{
  "init": "uniform",
  "init_std_qkv": 0.0386,
  "schedule": "wsd"
}
Each number is 50 + 15 x the weight over its row's rms, rounded and kept within 0 to 99. Layers, rows and columns count from 0. The size before them is the row's rms in percent of the matrix's.

# layer 8 attention query, 128x192, rms 0.0708, rows 34-48, columns 96-191
087:26 59 62 50 36 36 36 37 70 41 43 60 59 26 46 40 61 60 68 72 27 83 07 29 35 42 49 44 64 24 56 45 73 48 08 43 46 60 44 39 57 58 35 54 44 38 70 37 47 45 57 31 45 28 30 47 59 51 79 50 60 61 90 42 54 68 73 27 66 32 42 64 67 56 28 70 19 41 40 61 37 36 29 57 71 48 29 66 75 57 65 29 53 26 56 31
091:53 20 51 75 45 45 78 59 39 76 48 58 37 65 69 65 50 62 60 40 29 36 66 51 55 52 79 56 36 52 71 36 20 61 74 44 43 62 61 56 27 59 41 42 59 68 42 46 66 49 74 73 59 46 75 60 48 68 36 20 47 54 43 34 49 48 29 64 33 48 82 32 52 54 49 21 43 54 63 55 28 77 52 62 41 67 67 38 41 63 48 69 56 43 40 79
107:66 28 51 70 50 63 58 45 32 99 50 58 45 69 49 52 55 41 52 23 58 54 60 65 37 63 80 36 22 50 53 40 43 74 68 55 50 68 73 56 55 62 28 46 52 74 66 56 75 69 58 75 48 63 66 51 51 62 36 35 53 42 30 49 43 45 25 76 27 71 45 27 56 50 58 16 62 52 39 64 53 82 80 51 25 71 44 54 34 46 41 61 52 51 44 70
100:73 72 39 96 59 46 57 83 25 50 49 46 37 59 53 56 60 29 65 50 39 53 37 67 60 48 48 56 39 42 30 63 75 35 52 53 74 37 82 56 73 49 59 21 30 46 68 43 65 41 44 60 64 60 54 44 73 52 72 67 76 44 52 75 54 49 37 50 55 77 41 29 24 43 52 25 73 65 19 35 49 54 55 53 28 81 35 76 35 78 53 88 49 48 29 47
096:44 41 54 18 41 41 41 25 65 53 56 41 41 23 42 52 50 74 26 67 35 48 40 23 60 46 20 59 77 52 64 59 45 30 53 41 33 28 25 47 46 34 41 51 86 27 47 42 28 36 54 35 60 26 45 45 56 15 31 46 44 61 58 34 54 45 69 51 64 31 43 70 57 66 61 63 48 49 63 37 47 40 34 33 93 32 72 23 68 39 35 12 38 50 61 52
104:51 49 51 34 56 42 45 61 50 40 43 69 70 68 63 51 39 50 65 49 62 39 74 60 48 76 77 39 04 63 51 50 42 32 62 50 49 67 52 81 60 78 31 58 44 74 63 87 75 60 55 62 51 72 70 66 24 59 49 23 55 52 58 41 26 67 47 60 26 53 72 46 61 72 49 37 54 52 76 59 58 53 72 57 40 69 55 33 54 37 62 74 65 32 37 39
101:55 47 59 50 52 48 56 70 42 40 52 63 36 88 64 60 56 46 53 50 63 49 67 58 61 58 73 46 24 59 39 20 26 72 43 57 43 38 39 65 44 66 42 56 38 76 54 50 75 60 50 23 49 72 62 66 23 59 48 71 53 65 21 66 48 59 58 61 26 58 60 77 57 30 39 43 64 81 59 58 50 70 57 49 59 53 53 63 69 54 65 63 62 25 47 63
109:56 54 40 59 56 13 43 84 39 48 51 95 69 76 47 34 54 44 68 46 37 66 41 65 53 68 48 38 43 58 66 42 44 41 15 51 49 66 72 73 64 57 32 37 70 84 45 62 75 66 46 34 55 65 54 69 41 49 59 53 42 54 51 51 21 65 56 51 58 74 65 40 34 49 51 23 66 73 58 68 47 63 57 67 57 49 38 39 46 32 57 66 70 44 31 42
103:60 58 75 42 63 47 52 45 85 40 67 72 66 49 26 44 37 18 75 32 48 50 23 61 54 58 29 42 50 67 43 32 33 77 19 45 44 48 58 69 29 55 56 45 49 55 51 59 49 43 78 52 53 73 77 60 44 56 77 79 42 47 62 84 37 48 43 35 54 55 36 47 33 44 55 36 45 57 74 53 68 44 33 39 36 40 36 60 32 51 32 66 41 50 36 66
116:38 42 08 46 76 21 72 56 64 57 46 58 44 84 73 79 53 45 65 52 33 44 51 53 65 69 46 15 67 55 62 32 24 03 56 72 33 34 67 58 64 54 44 46 59 46 49 64 54 40 73 63 55 36 40 52 35 27 36 54 38 47 32 52 53 52 85 46 58 50 46 57 56 61 44 57 54 87 30 85 41 66 68 45 74 70 62 43 67 54 24 61 73 55 67 60
093:51 55 54 65 47 34 50 60 51 12 29 44 36 27 50 48 48 52 58 45 46 37 27 71 44 61 31 50 51 49 31 59 59 53 28 39 58 66 44 42 61 51 47 57 56 75 39 48 62 44 31 35 48 65 54 33 66 69 54 44 51 73 48 42 28 36 08 34 43 42 71 51 51 66 58 40 55 42 63 43 48 41 45 50 37 16 71 50 44 19 61 48 44 21 17 38
119:41 48 14 88 63 57 60 70 47 39 48 56 41 58 43 58 63 26 52 47 54 39 59 54 50 63 38 43 44 27 62 33 49 42 56 45 70 74 56 61 47 47 48 43 62 59 44 57 40 33 27 40 50 65 55 60 60 53 52 67 46 38 47 62 29 56 76 64 31 67 51 40 36 65 37 39 63 64 40 48 27 68 42 54 39 36 44 46 45 38 33 64 46 42 64 62
106:26 33 41 81 59 38 45 69 73 51 37 48 45 39 41 49 77 77 21 43 32 86 51 45 54 53 44 58 62 40 42 57 32 66 45 57 38 44 57 56 00 34 34 82 65 48 41 37 55 45 75 64 60 21 74 50 53 72 38 61 46 58 56 54 58 38 30 28 50 24 48 48 49 55 67 30 51 42 60 36 55 46 60 48 81 36 48 43 50 65 62 39 47 45 55 38
121:28 29 44 62 40 62 28 37 31 74 52 48 46 39 40 42 80 55 40 65 48 79 61 33 55 65 55 54 60 23 40 38 55 72 59 32 56 51 50 28 40 32 51 79 79 35 26 21 56 41 44 31 37 31 52 46 60 68 45 53 61 52 40 46 68 46 22 44 31 30 40 55 63 55 50 37 57 51 22 42 49 62 53 19 46 47 50 68 71 54 59 39 54 15 80 61
081:54 66 56 43 49 57 57 43 29 39 74 58 61 36 26 48 49 38 39 48 55 72 69 79 53 44 26 58 52 38 32 37 49 56 20 62 50 56 62 60 60 40 53 83 29 51 74 63 43 51 63 43 65 35 60 49 50 45 46 42 34 56 85 35 36 51 76 40 77 37 09 61 53 39 35 52 41 90 62 59 74 34 52 50 52 38 61 72 73 52 53 57 47 65 67 32